config.toml
vocab_size = 4096
activation = "geglu"
extras = ["capped logits"]
init_std_o = 0.0
init_std_down = 0.0
lr = 0.00644
lr_head = 0.0152
warmup_steps = 200
schedule = "wsd"
decay_shape = "linear"
batch_tokens = [8192, 16384]
Each number is 128 + 24 x the weight over its row's rms, rounded and kept within 0 to 255. Layers, rows and columns count from 0. Numbers have three digits each. The size before them is the row's rms in percent of the matrix's.

# up: layer 4 MLP up, 320x64, rms 0.311, rows 258-319, columns 0-63
# down: layer 4 MLP down (transposed), 320x64, rms 0.129, rows 258-319, columns 0-63
# gate: layer 4 MLP gate, 320x64, rms 0.283, rows 259-319, columns 0-63
up258 111:139102137089154163128165151163107106142149135118119139126172141108148125134147141150119157124168159097104104170108148130115099122106129149079132106127118128100141140141142064120101087120163161
down258 111:113137124060106186084122130140079148150167147125122141109128122145150135104145146112173087159151125126125115141121161104178161123144127123117136168140149090150129127130113083137136125127131124
gate259 102:142118124107142095162163155134116124155148142099127126167129126150113135115128128129172094124123119108102128125129167048143143151134135109119092087134163165141111189115111161120097152128136120
up259 111:150053125134114135106108163107134154087161132096169136143121117131159165147134136142131087131110181128129158118146132122143155081116138126141135103126144119134125117179140097131136112137182142
down259 105:136115107117109119131139125111109168128163107100164127127165124124150132157128128123160096124133100119147135130097113091126131137135181164155117140130142084142150092192184150128138140127186123
gate260 097:120160136128149150173137127142130114142129126098160186121099135097092161160189146153128177130136155122090147153106098109109125110140100116148132098084115091140108118116158119130145106116140137
up260 098:133120135142166125147118128085149114073144109158151096137154129126106098124149152086150115112144153201130087110117118124115168134105126167146122126136142125147138117132113184157122088134154115
down260 095:146088108132074138165124159191129134145119078153125134146125120123127158108136153198122144091139129141121137153164123138146108149127101149137137111136117146156141121110132144121146156112190125
gate261 101:135159144122145117140172157136149105131139135129070121148099159139128106146131134101137131100135132142119144104114121141125130151163141136159124074123160104172154085092162135125190081130150137
up261 106:148165139130169134156191139124136135102123108099116103134127157130119090119133148083156142135102155124110143126161108145151117106140150103175104139134136077131097127155119094182138100159134143
down261 100:113134117141084166101099133152115146133159120147159133130124139184171133116154129171159147141119099131111098171127083169164109145135106113096119127102159148156123125097128098132104090118115123
gate262 099:087127100191135121135120142111127131116083137168153116128119128112108147099169165142123112162094079136113132147122100167128164133100144113117161116119142133154119177111119141165101090126122154
up262 099:112146117116118144153119187108138139119167151111112129132111147117143109160120139143164130148119114121111151106143114123197123108117115132047147153092115171135125120135164138140107144081134154
down262 097:157110170125131173093137100171137106122136136129147130104133180117103152145099135123116130087148160167130110091121125122134150122155137101165129137148112055107152084127132160120134135158124120
gate263 101:093124119149112119128158137126100141167121120148105120148097147138168166121086093079134159104129126155131113160152089133170106120100151099151119094119105136130091155140123093120161085132104128
up263 093:092129141110068084118105152119129148139118170123131163138151101137144122108160141157162149117132118102128126127110111102127101118138161145157125180143178116110116164145146114163169151143114088
down263 102:174124152134184113123129131133162136120135114076155153124140087119140131161146117107143117126138135129150152141152137176113119155093127141148117113128085149079087146129125180136137126170112166
gate264 108:150122098120113140156106146090133114137148150146128129095108136105167135169121140174149102127122162107121167078069145080128143129147143124145119127143126076141154153130124157110166129096106115
up264 113:178094138119145120100110138157173121118087154146147145135115133117102148116150130130119188150138144164143118086141147126135131120110114106115168127106133121089097133090122101115144121162180174
down264 118:141125173115193163105107156105154133144127178140156157136155144139096130191136099150140125126151146130119124104139120145150137125100114155135125133148130148123100169118141108092105099111145080
gate265 099:118086132104138151133082131144158120155139138137158137129111120131137135164097109117147156097151086096152083124085123113090138110122118118159105123106100092153129160106125072153148093094107127
up265 105:154110109111179134099131082144116085121132152109122137111146148130118148159111174119077123148146122128118125136104172167096151097140104137110094122117133119087087102123147096131110110106086111
down265 099:156139095103145137171125123138100119120120086089161165160118147105115109111080106149071137157139140129136123103111135133085113102113107138164146144172145119133127085094128121112118127086117104
gate266 089:112151133114130128122146124089142128106132152171123098151090162111111097172148166112120125128093146112120155175125073152125076102109135097135131119122126129152109143124178122132080143134094113
up266 083:154142116102139124158105099080116146102117079161128114140189156140128140143134153132093166118115115149118162162120084129090105090143143119140120135133150112124112154072110150143107118097134115
down266 088:141149150112058135111144145145152083100139148096130128115161125147130128089128110113121152120136114113154117111121157129145157146113163108128159106084088147136151123170102097091171131090109136
gate267 101:132076102134159096140163152112171136171140187139102136126119107095132147130095157132126088119116150119148121126111098118095135138128099156116168138148141140152139155125121147115161111111101073
up267 107:119105124093135091085123132150129123132109137126127123151080127104127119068139159098113140081150148101095113122085089140122109095138079144102098118170109093121146112134101121113141126164138126
down267 102:122116138113112144114104115154100136112153120106148121143152101088156121134102107145158104133103117152122100099135150122092066110108113181127078093088125169127101088140139137156097145114141124
gate268 105:133121166119139114155120092106153136141127112158102132105114123190136121155145139139189094108149166160145113156144098122089148092163121133155160095105140110147144139102161124122144128164106122
up268 103:140075144091119155129115096122106139114154140137106103101115150158126156129122112141114138132130117147150123128117132106135159125168178080160117166101125115083134082105125109086094111121162167
down268 105:144109139107142117117142167114134134097132098147142142082102071134119088154137125129137130139158147132114115122151154126176150124140158126125099174114161124125113143068163124111134172131073113
gate269 105:151121109108124140149123130133129128171134120147128163095091114078172119140129142125151123144132113172140088139126108168141155151158122117160085131098146060133129153120155137170126115150168139
up269 104:166154101085135155121134138121148114138134104144106130128130101119087113103176097101154108148129176157141106136114144142123127085133120160180162173091083125131145123100137118100130120153123155
down269 102:147125124113124122091119115106099189103092122136110167118113137106116159121107121150099122151122089166096163114113159177138124145108162133132171143186114134137154124129133183133141123149124131
gate270 108:093148158142097090127106144137146160156088127176112121139124119130083102103115154129127138145090127127128110169090134120138153102114123110101131095111123117192119135121160122139161122147178162
up270 108:130119136119145090152148124149116114119123135115143108107124120142118162136091150112138156125102137113165098088137082124143111124079105081123178108158116140180114097137143107176170140147148155
down270 103:139179112144112144058128132149145115112135121093139167120129146132140118154117128121157159117161159130124139130114138163145146099123150152139075121139119149100144154152048142131106139128113165
gate271 098:145138134135140141163143136081156169163127118170122106128141107128119083079155108130203076145068119109130150116113121144120138114130133137139124105117126148131143144150140157107155096119126141
up271 104:152105144167122135131134122135170111130120115114090125185106133165119119138160089129119108127131112127114131158146129092126089156115134163117161109172084125120161114103098153132095099167096094
down271 099:126119125120155121074129113104162142147142157155119109099130096115090144141126147192126109136109154126149158109132103126150122130133146155142103101109059181165133126101124173124124144104137123
gate272 099:126157173151145112110126148162135164093132116154114112104117117128097107142148130137189128139173128151150102118163128117138117125123085082115147136139113092146108186097173155143132145105132122
up272 100:130131106127124098114116091149141138092167134084132141111136101155133094153111133082116124076137122101152164143134156143138099147111096136149097130128111111129183109134115128102134097120072172
down272 094:114131116152073155116114165105115120142142120080142139146134084109129130120105121120100101178091125117106112113120142153155169123093150145142084157160146149114087148154154113079143128124122141
gate273 100:154176092131090156151128153135121102125129097167120135075088156100138122177132139095135121159101127122169133101120099121120116160085104146110136156123108133139096143145112097109093121137134153
up273 098:106136174150126159114154139129128135138185102109156120153124159112099147129119111126111126135124116128175161172154153119147100077090125105138172138096083128115131131122126131064128142120139143
down273 104:125138164136166144122125092127114161121127166137121106177126164098115165112178173177125130131129082103130127124119147154135099125134119097130144117134156103106102078104138145161154126112154153
gate274 095:115116123165123144140128144146124120121144182142099105107118140122159114148157075097134151136107134143110128132136126136163089127100156118179154123085085160144125121116117124123134085063121165
up274 095:121170122092170120167147146172134105154099137110108099092128065114129121123178143156134175109112128109099152145134090129116146137152124140139137142165109113111121128149144122113163144146148166
down274 095:108119131141129117091088097073161137110143118173159145145106193132131159135089086131125113119149125133096131093078145112153141139137122114097105120103133167147137137125083118120120120115109115
gate275 103:150090098127132121111111111135121115102108111166111105141135151087107144089114099123110117103127132179110134150126106108175158074139137109107118120080115151098173132134100102106175138125144146
up275 107:143133120140103146144179143137103127157129136126091116177127098122142158144100160100137167143158129107127130128105155163125140108141108133121139107180153106134117072131103143153089159073124108
down275 108:095150140116109144156133153137154071143082110110149123148120171138123113147146093143175109115110148116132099122165145126107098157139141136138079168127120110168128112134122072119138090099123123
gate276 099:144090127145123147091132110092179083096113153155142102091140134177104127117077140094131128148138098124140136135110144132120138101163139134166133106111161125121130095124122095091180142134148131
up276 103:153141151136074181097135116112109116126110141104157109094134130120112110126078135108158160119116096106134139112100143125127128160119105136156148116146154134188141172144149105128157129137082169
down276 104:126149097078119137166109159109134170117118114107125142115153104127139084112090128109117109120150143091099128148142094084109170176140117149117141097163099153145135156141102102104119157138156124
gate277 105:112132118156091119140119148137111166091112126121126152121088085093130131123073105130143127128094087068118128100143103139147090082152127110105130112177139139148120170147115111112120116151128104
up277 108:129135171136136121092144140138171123139138122164106120139147130098123094144168127149088086126133173142143105105125132137135127120127121126100130173125144171104146108113073131144085176083157115
down277 108:126102112136129092118150123074113128123088116117119106178099105141093141127153092119136102101123182127130101130133139083133094106127129100119125131120179155128152141143155093129083105092140102
gate278 097:143121128156109121143093143110113111150109097152147132096149116092134123087097090128132111113133054141150098126113139184151127126129109109146126114132157090169148124154093127169157152103134137
up278 099:122109159115097124147120113127105162146083126142149135135160142141176144119099154122125126158149136126113122127128174113067130153135131117163104133120122108123133150067167113170142086143107171
down278 099:150115147143107125142136103126146118150060132127125157131091143095180132100139130144146099142103125125098109117133085127130103149132102111157122094153135104122183117142139124160165068141154149
gate279 100:118124076150131150147117115098127109123097138134104147107104148171158131098069112102101128098140092105172150114134160131107135102136111121123069127115108085136111137139159171147142141119105142
up279 102:150130120122144157080095094109104109143101165106134116156146159128141134079142101115091119105120143132206151100122155124136112123122130126131100121125117102141103146112137182157148131111095162
down279 100:121156150122113141106086173129139159113098088113159128135175147139155116132144107138091109126133181145088152142144120110157137140103148120149123117056124142149144156087142130096128160141133127
gate280 100:059154121121091156127138097116143110106146158128137124137151134141110158166138123125101117101103150092137137100124106135124100147168125101152098150144099108145131121121128123067170179113136107
up280 101:110173103114120134136157123105128109117124122117091112149131108112150131147142125142101148106130144101118157122105108156177062108141153099149077147162098128141116109163112100119150154125147187
down280 100:132121117089159080134109181152135091146141087128154116141127108103137068150139120120119187147147100085148119117133106139125127136106139160101120104094152132167115114111139134138105166116114110
gate281 104:090110106095131158162123124082173127139124130119074156124123129138104173139149164140121098167104146107117139128132143134147135129158116130093131094103157077141146092174144146138121119122142165
up281 111:148090134098083178108149138110122154134121094125122093111128091117107141106140126154142133121112114105124129143139122147177121129154068153119129160160112088145170130096114091114127133178153144
down281 122:090172152146110106098117131149118153104133140131136163149147182122151111110133140131146126149148115116119118163112164189113131110092157162106159150069159112158142125114107104146128129155150132
gate282 099:135086139129142139139134155111107112156125137143148146091127128131126100155150097112135146095144116108131028112169130136121088137156131157105107139149093112139103127109086154112164112134115133
up282 096:099106125130115156121142121087115131088114111078105155155169136148104132159155143170130115129119126167128155181112111102125141136140105108121097132146097116138107118186112144116148159079107106
down282 098:151100123144108138079124083109124122124128141123136132128111157163127159135095146134152175110099116129162138154107152140119149082103173185100156133123118123149134165111112133137168127084144099
gate283 100:123133070123113101131126128138155160141138127160116125159088124143160118136102126098135075144106127101077158146098112076143127098153133104150138146140111114089117130124115148137083108134112077
up283 099:124108141151116139124141130114146136140146167173144108149068150099119129134186121139081145109124159137075081113156143110092135114106135125150140126125136131106121137108146121093151139141066146
down283 102:134114118157145128111174153105121119157150156132113110122112151101134166081170166122137136123091181130127073125122108127081154113117118112118119115139175085184130136150125129139125124153113139
gate284 099:133103130139087129117140108129141081165160129133146108099132147142085200171131122175126122153172113122125161154117125134126131124168116128111149148164096104151155103149144120103118132155117100
up284 097:121148082124131135132131097116145101153126151133129116107135186113146115129145137109145178142144182098115123137143113128113133167134132100130155166149083077111064100121154128118140115137119163
down284 105:157125104091172134131171149127155147123124121142144136128108107111140169111131116143120100169134144155119122175155114135123105146101130100103099128090136163101114113096135146159122191133179099
gate285 107:119137091177104181099133081124120100098160104160165164134058139125098108132153162157143109126122138094137136136144112106152122114114128126101133134158143134141119130113145141137121127181131151
up285 094:085104154102113095140135116128140142133113086130114136117088123143138146099154107142137122095085158121094129090124124167170160110049128106121131118136104132152138102104142113108143136149088149
down285 098:090120076128142171138133113064131086136147132139136145090155138112114108126115152147133098143139094120091149139146135149123152131130132101123114142106093124096099099078139164153099147169120148
gate286 109:141144140185154113146147153127103153131119115132123141124105111097114153101124095083101113177127140197096130143178131149138102124114164117104087105136155143110146104117149115114153123100147139
up286 107:095110119166125130109141151121115156146094099143130157138108127122165204110112071113118147159122137161120126143144096129132085073113109142130153116120134123105143111133087100125133103103136161
down286 102:131128144137129174146168136141128160167130108113136102160140132120139117085090091107093136167152139147122134100117151136166109139146123128113144122108071147126148112142100090115174156141167086
gate287 106:078121120122164123110116145104140126066150115168155130157164138091118156130109145125127125141156113127114118151086183126164110130109143118086121140139093124105105117107150117153150092130127176
up287 098:133128138135142165122099094146149110082106127129132121163126085109140131149088133153087129126102115122139160138126111142108152134129144078118138114085149130086112098163134131107080057141128130
down287 101:144167171103110138141132097119122121134081132103111150077143109122129125145171131090112175109112099119126124147130098125156150132086122128146065131139156122128153142149128146127113177096163114
gate288 097:069127083128122102137123141115091137109104152153103147140140147085113147099129100136132133116153097143108126173106143125084095131104147145120111127136107098161134123139130102193122124106152176
up288 112:130143154125161129114152109119117105154151139130152141105137119150139135107144117166132142113107163180111114117108135095105145102149130120135167139123152121170159102110178138056135103135121067
down288 104:112142101131152077099140107109125169122103142111129117155113133099114142127157129131149109149095138158086158112116163135149126123158139167096097116097143170151114073108136133111153116150158082
gate289 104:146128167111111160144156148091145176105099110164150136162134165088134172096151141122172137113161118102124139132101138099145085116109150130154105134111126120120125169137105143157118090100117122
up289 111:143143112168170144144150131151104095122139106081121145109127108175144140155123142100137119120138137152101160107170137125146142138130132137123152155142079105104133126149094130115083145119118049
down289 112:074138108147128101173160081161091144116110136093148116108128136157118103133114120100161075144134131162081100127106147103121150117083111117133109150149145111117137125119133144095125096097150118
gate290 106:090125089100151105155136180134113139151109111139135103078134142097167156113106095150160098119147108148134131137106147138169142115127101160086124090165150132136092170110123128130111129156130144
up290 109:098086165145122118106150105100130077138103098149135127156108178089134145087108125181111110164138102162140130135106115153162113072122153155129121144144116129122132137127147101101115129096127128
down290 102:132100102127169110142173129120131125106103096080112162124113126139144128143134124140056099129127091139135096122113083135169138100165083128129127124140105135133123076150135116096111163110121137
gate291 098:141097132144142165126105102149100118145082080148080107108128132146139124101145151129100107114117155136117124120167133110124126111144117113137120091173203094097140178143125118158125111135132110
up291 098:157130108135147132118109131112110108203122099138111143093100120139133096148097103134137118131116175103156130104182149122156118108100126146149125159167152123120082134097096096105100128108148116
down291 099:161075162101153133102116129149109147128109057098134138099135111100108135102131128179102151111121146147125109151144134166152138112125109128195145140165144098102128144132146104109118130124115137
gate292 095:137119142089135141135119167163206127109106117180117151095098164106120149131120138116136113109153130141125129080143106135126132177098141135123156136137151114146089098096107146145118089128130155
up292 098:134132142117115154156080085123099108121115153103108154091130140099142105091094160170115132137113136151099121136128123132122116134159100126126184150130134085092102134147099112106172139179122146
down292 100:123173124166121139125151138130111125151138155132146187167115090154133153188129139126082144097111141110133168162133136135137109143104111101147146106159115119115107124165137163087157145154106133
gate293 099:172113122112114121121157173141150140125129137120182103117080138125105136118162123118087120127156139119081093108156120134081072100131140176088128122126159130122137122129153133151119129084107131
up293 091:145087071166131145129161096121145149154095140135106174124140094144136143095180169147129137129105112109105148136120141111132128120123103194141127135144110130109093115122079102132127134162133138
down293 092:139126122122145105146114147091134144134087116119175127104085107126127113115127132062119139145149119118120096142197126079125126138151146147128100143108131116080121112135171141154107148091105098
gate294 090:142134145148161099092122149129102153187119158125098079087127119122139091179127105116124098119128137123140147152101107171128117095126118115083098119143144108105161093132111127115131121120124179
up294 096:140157131163093114145142080123110132125140178116134130154139104157154136128145135109143108182120125145165160127097129097115125152118113120090104171128121101144136147095176150190120147123103136
down294 091:117125150137134135094122135098110125118130095109140101124098118140120153132114154108114137074113125112055130115185157148128147156127142138182168101129119145100083133164110145112139101094120111
gate295 107:101139120138096177100083150111122122134138136154146154132106106123163149158091113161109098126136132126140124085138163103153109135144126157143125182146122090117097196130119098111123144154139112
up295 104:118118109140149160132121126127116125085146120143136148144077137101143181100180122166126162125126140095106117137148114117154145105118105090141135147131116077173095134084147076133135111150126124
down295 108:133120115105108164121124152082131115130115144118144153117135134143135089124110060117172159126128139108114164137100162085166135132182098156138129129124139122153117136156112166105116123171090149
gate296 107:115100104106125139098109142116141155150101120174143098108124134096090133158147103156146091120091118111114158139177163122150100130144141180156115134143095116166169133117103139143151130160099138
up296 109:148147137140114093148108099150139111097141144100137098077090122139108142124146105148139110160111117126147111131108165127133152115144119129155175103130076166129147143084105112092173122145111080
down296 109:105158160147119104202149168102126168155117128119138149120138133150165099152094121121140097122143153131140104174123132122128170131133105118176099132151138113098125097140150114132106082130154120
gate297 095:129100085107147097157150116149119166129087137149158080142120103119141132107116142146116107091135091107117142143136129087126147160094150108112128125103123129120132159079117161189101163150140121
up297 097:136133091130125070149092134109116142148120108087146108101156103113150132152171100141098117131079129128148143096135112114133109150122160140129125108088133175156152103185132147112112131134092155
down297 095:122116144174097161152123110088070137107123109107113159172154153149126172175141111140108157155130136119165128112124125143127117112097157124131155165144161123138166126122133111104143087157124152
gate298 100:121119111165098141134169135140146141124127158137127147118124140094131158146155161123133136164140089140128172132103121089103170087176094131156129102127069133114168139145120154100138093160136132
up298 105:142103144125121132108118147119061154138073161131112141148156152163111099125146101128127114077117131096112126125096158135101086124099141102170125146096105126149126148142134180110139142133136095
down298 102:163167112136073104110132100139177154171163128106153116086099124111152161113122129131119163120120154075079101114121113104147134135144120167150135112117136144120111175124129124143119118119143157
gate299 108:114155123124109141132142143091132149133116108178123149155117138092145123100150120161135122124181081153132138112090097094143112088115127119110096114154114097094101173120138158168115119119176130
up299 118:086088152127129133128096119086141104142128129176142120110149126130108133147141111094098155109087113113146136115147105157123137178114128175112099130149106152146135133106109124097108106172066150
down299 112:123157096152126115140099110084173116179149112110124123084118102146146172139135143132119103123115108146152105140087130110128135096099160154137132119130140154063119151122151133092142128150132176
gate300 102:156135175126125085110141150140129100107102136174145103120116104124139109120116130110162118121139107122078126162135132078084126144125129157099118096112144157118062165165129130126108136101164122
up300 108:167143118118104144170133116119114097162122140137123095099117114117125119113160107141140149141161144117137107110127152153125139160102158143066118141126126108095149124104081165160139142168069092
down300 112:135116161147154112116141111088183117136119154163106192123162169105138095092112154129159118118155137112162154123139081108146141128117089141112144127143111094119137136134139129171135110090140135
gate301 101:143119104100073122111112122095156103137126121169093116105123124143157147148120132157146103158087110113118142114113126089172131134126157111107109083148135121125142175127119116109066106102116171
up301 104:121164125130124115155156117121174101112090091123129127175156141121149132080116132129134144148137104125129111132102083135136105136151145106104137154163095108101101094150075159106118111110131182
down301 109:112103160143119125156143135080136112123102146133171068140129140128097140155113105097158171112127130143155159078113124155138134120167111146124135099147098166079140118151157117145127124099156135
gate302 107:122140129117112156148118109122099151140146127124087134107148159126144137139169121143154098116167135093117110131146152050128135139172135166135135151139106114141151143089135147078145094174101146
up302 103:141135144088129136139157148100138154159109118118085138116137135102154083165122148089145121117106168214134121148139141132145122129093118134134117148140124121124107124119139152133161105173178157
down302 102:132088140124130099100097151114151178100147113142114104133175120108146115140164127156141130111111107132113108121096076151113167115146164102139152109094137109134115093140082100135152167131094118
gate303 100:141123151126130099096115124146112084129138088147150150112121139117148136110129167115142107089115116169151078112180107101092079145133124141147102144142125108128113120154138140161197113114137109
up303 091:081139132120163141111112161115148121170154105156133119153163157080116108126142128102130153111095129109138112117140071110123134105115127110137139119131144161170120166146170100149128133189149145
down303 095:163149118080154153097079133115103146117153095148104137111143190108113128129158157159157143110109112124177144140107124114141125151160133181172157122105132120132126140090124141106124131118118105
gate304 106:137105112136140104103148101135143092131127089108091146161125143139144141113106160152115064119109152160128185132091137108121122109132103112132127110132155154175156088132117106145184125123131157
up304 110:185098108153145077160139106109158102093133115109138133104122166143105124101114139140138107161126143106133094132165121111118075080123124124112113122133162182138133114177102119151141135120133127
down304 108:123123122153151135084126124145151115155090123097112148122108142113107116114185141157113110160118132107129155149142142103163174116114143104128138132087123157112185112145103060131163127118102127
gate305 107:127117108182090134104116112114103111127135135164104097126139101151133150134139131097171125094121100078139156152143108112113109079147136130145101100171088120126113139103176142109103130105090122
up305 113:130131142133138144126116134153157125182112129203128114088095097109128077140186125107125141117136134121126094138138131131127157141078152110130122122159151131111108124080175139114108128106115103
down305 113:137172148090152122091117136108143163161140095114135089172117140158094155136140151126130152108150143133146162138137151141169161147143134086156094182117090131123108143125091120135156117124114144
gate306 095:193061099139115105152147101097102140188156162120143106124092116117130163147119112131133092152144123126121125159138107145116103110129100158126113117141140116172130121131140103106115131139101090
up306 102:143148110130102132134138173163083166129071120123140148150132089144137106152144132106130126135139164072114119176098161117087101167142147152161146135143159122147129141104110105135157107131136131
down306 098:072161109105110141163102118169144204143102130140102092144139125120153116138107115135165086125126102131130133085156135155135149137152124146180121100139127125135126143098159105125142103151139116
gate307 099:127142082131102138171087115124141147136114078134144102137113144096111120115139126086144150148114153095135129094124074077095119110125127135173090152140096082119132160131152163116131127136113121
up307 096:095084143146154149134087089172112101170109175150141121134143094116150094156121137137093142118115140167138103103127112138132139126144160120132135131142162077098124103141153122103099127126090156
down307 096:080124133132103139148127083153076144126153157153099164131114094101126112164117134163132085107112083130112155108109167137174136167130152127135136132148124113151114165142106129122108103108098132
gate308 104:105110072095166116112129147099131086127129089128136129082100131128124139141121130107134103131185111091122121125125100154143117163105143124127081143112172108103119129160121131154132116176148172
up308 102:086146102123165144121140142147109102124091105106156159158100088163139139137097109133135113103146125108147121125165137123094135108101112120146172157119147131075108138145130147095157150168158168
down308 106:121122146132148109104132161121137088141122158141086146148126157163094152158110149091143097131130129138125133081137173167154156156130093105148168174090160154111112136118150132127146142093117141
gate309 102:098134160151113143127114132109123092120114130134108194096134119137119103104097109150177096125137141087101183160108167091110153121112098124102115141138142128073126128126117091125139109149119111
up309 108:128128130131112167157152169107129135091110122128096133139140111131103074163181107160177145135134103132179091112152135115126119114091116086146125139097134122142131164129150104144138159099112158
down309 106:114143099114155129129125116159136135141140117090160135151125148140116119071109121153138136186106108082145130106125166109094126129084110123095156156172114178106164144140133157126160137101112122
gate310 100:087112144135141171136147103146121112145158130138151156102163110082098145140054142125128104099143145123145114145112122139101153153161155127166098134122129156157066108124141150154123136128145133
up310 100:135130097059183098154126149126109107166129113102080113109137103164145126116104119153107148129121118138151134101142124116120093102105111129116138144135113087130157131141067087126133165143112128
down310 106:105112144174137149129116084148122084145115103128122142102143146110106132080087145146113131093125094125136125163131094142121125139175127107196153157088117161119131108122100152109106116134152142
gate311 095:106118118162150117153128166174126124141093131173114161108163128099088159101165135136131147100142160105101116132137127142100154116137089134133119126132107124104156150119146107082186105159102124
up311 099:164135160139103158103157147085114142128143142116182146111113092156170101147097098143173125127146103116130138088126099118140133128113114151143183133138143110170103138118101160154122122124158104
down311 091:118131111113124119123168136140139118153120144110051101103107138095073149135132140145095105142097134091140098156085188110097133151150120107132122114153095128139128156134097123123145136147117099
gate312 105:148142138157170170122134133121133119140109122114113128108114130151108115163101110126109117106118146077160162105181131127114111121163123099120121060132103136086124143146148085066127128148117135
up312 101:154124123145141113098140157158087154149149116127138115100136119097101131178166114165131126115133137132133150106124081110132120109105069085151121145113158140171143099114100163144120157109172132
down312 102:111177103123134155094163148162085167149133122104151095115142136114120139099179120105170154157139097129079136090106142137150142138109113136109136154151148118152113149147094111163131098121117126
gate313 100:144112129132129112135140111082165085112102149121131153153133158142119174107147127143126165128114071133165133111145110120119128088141142112143095122085149106101117085110092140145101158125177157
up313 087:202112123107089120129111138098083124112143115106109105131111122118099115115129141104118110103171179110103153168156117106167128146130089144128124105162113135121162156151105118142115157102116148
down313 087:116138129112130110130127121144136066130141122138126122106126117130121158126104160119124109092114081143087069142114127131119139094077141147118145107165126114176187158140147100143155095115097150
gate314 098:152107091152117079120146135125131153154111140177114111112110132163112150137128137118126136097165085124089145167146162119123162083104118146124142166146167151073128154144154119126106138124148145
up314 099:152141150109119147122148088151124164124115178113141134154137097134121136147123143134158122102113135156192147114133116133158074078117127157118087127152152148150126172166140145093135148122163123
down314 097:197135122123100111099105115141121102161108128114130097125082134160134129112093105113116138136149131088116137135132108139122127137156121135104172120095141151113171150122161081091141085139145174
gate315 097:159103134141123153157157146089185136137126116103107115148112087128142133127122134149164137177097114117137123110114133081082106136160125069125135146154086073124124126127152137154126104134126132
up315 113:140151116127133100162107139121151122130143114103162110115154075089097094084169125191153124171144089151139148114128130101093113146152156088089150130134150128103134144134139123146116123129110139
down315 110:154134105141131126106132168126171131132099105112141096130165134121109148104120111201134123146129153148103131082159136102144133171122170120100164118135098120158108137131145132084111134080114103
gate316 097:096133146155145084133115157123118126163121170150137157102140092100126118157159079145134088131081128160150084093127132086133108142118136148155132103146120160150097122100142136127168127104111120
up316 102:170096127112140117087107198123117141140167141120096135137122147099174145125118094109120089131143102188118091141127112109139142103105139113155139088084121115107121143124131145116153116148124153
down316 100:105142146138131114171134125101095162128127140136133134104098155133138098086121114167135115111145146108140157148107129138145149162145189139091156158129166095143155113086131088129105123136186138
gate317 096:119093120111167108152107145134077069158142158128183180120122133104151148144109120101156115132149120137119124150163157144173107140138130139114091078123107112125124145106118115125147124098149140
up317 100:142150149123099120135087131107118139068109150167134134131168118118140090122109099093100146106113137135091127100116132118088197135140168114128123103096131119155119091150123125090128100126094125
down317 098:197137104149085154122125154131132094136105110119102108134131107114127096137137101124092118170082139115125119174139144100107160071163146097113126165165155143142126141124134152116127128110109125
gate318 104:107106111093131175137120192111144080154153128105132120119153153148089069147118144122154119141143117145120113104108105116145125115138130121122122153077163090163121110162106139109130151148133161
up318 099:159147105143137147106104169148142133098146134124123180093100110108123139196117141127148130122154144112159160132134143116092118127137039136120135113114133114118166129144138116090102140146124148
down318 100:148152127113107116155106086166128130107161126127122113133097106094111101116094120139152155105119080145144143110076170162148151121141088096097116101075097135158137118097103127130117132144131110
gate319 092:125124142120135120135131147072169081107126158146129084151137162145114114154096193115157150114144094153132122136115093119176123142153149093130138111128135166136080121146130092116150139141119134
up319 091:116092119107143138110172113088139116104146108166133132183142143101092100111126133119132087181137110115158155143112143084148113141116127169114138143137119127107147178143121142107135160094135089
down319 091:132135144149115113113142147118117130118150095122128120108111148178129170132116116125160172110127182149131133083149075134169139150118123146137142141178155151152136124143124108119189097142108170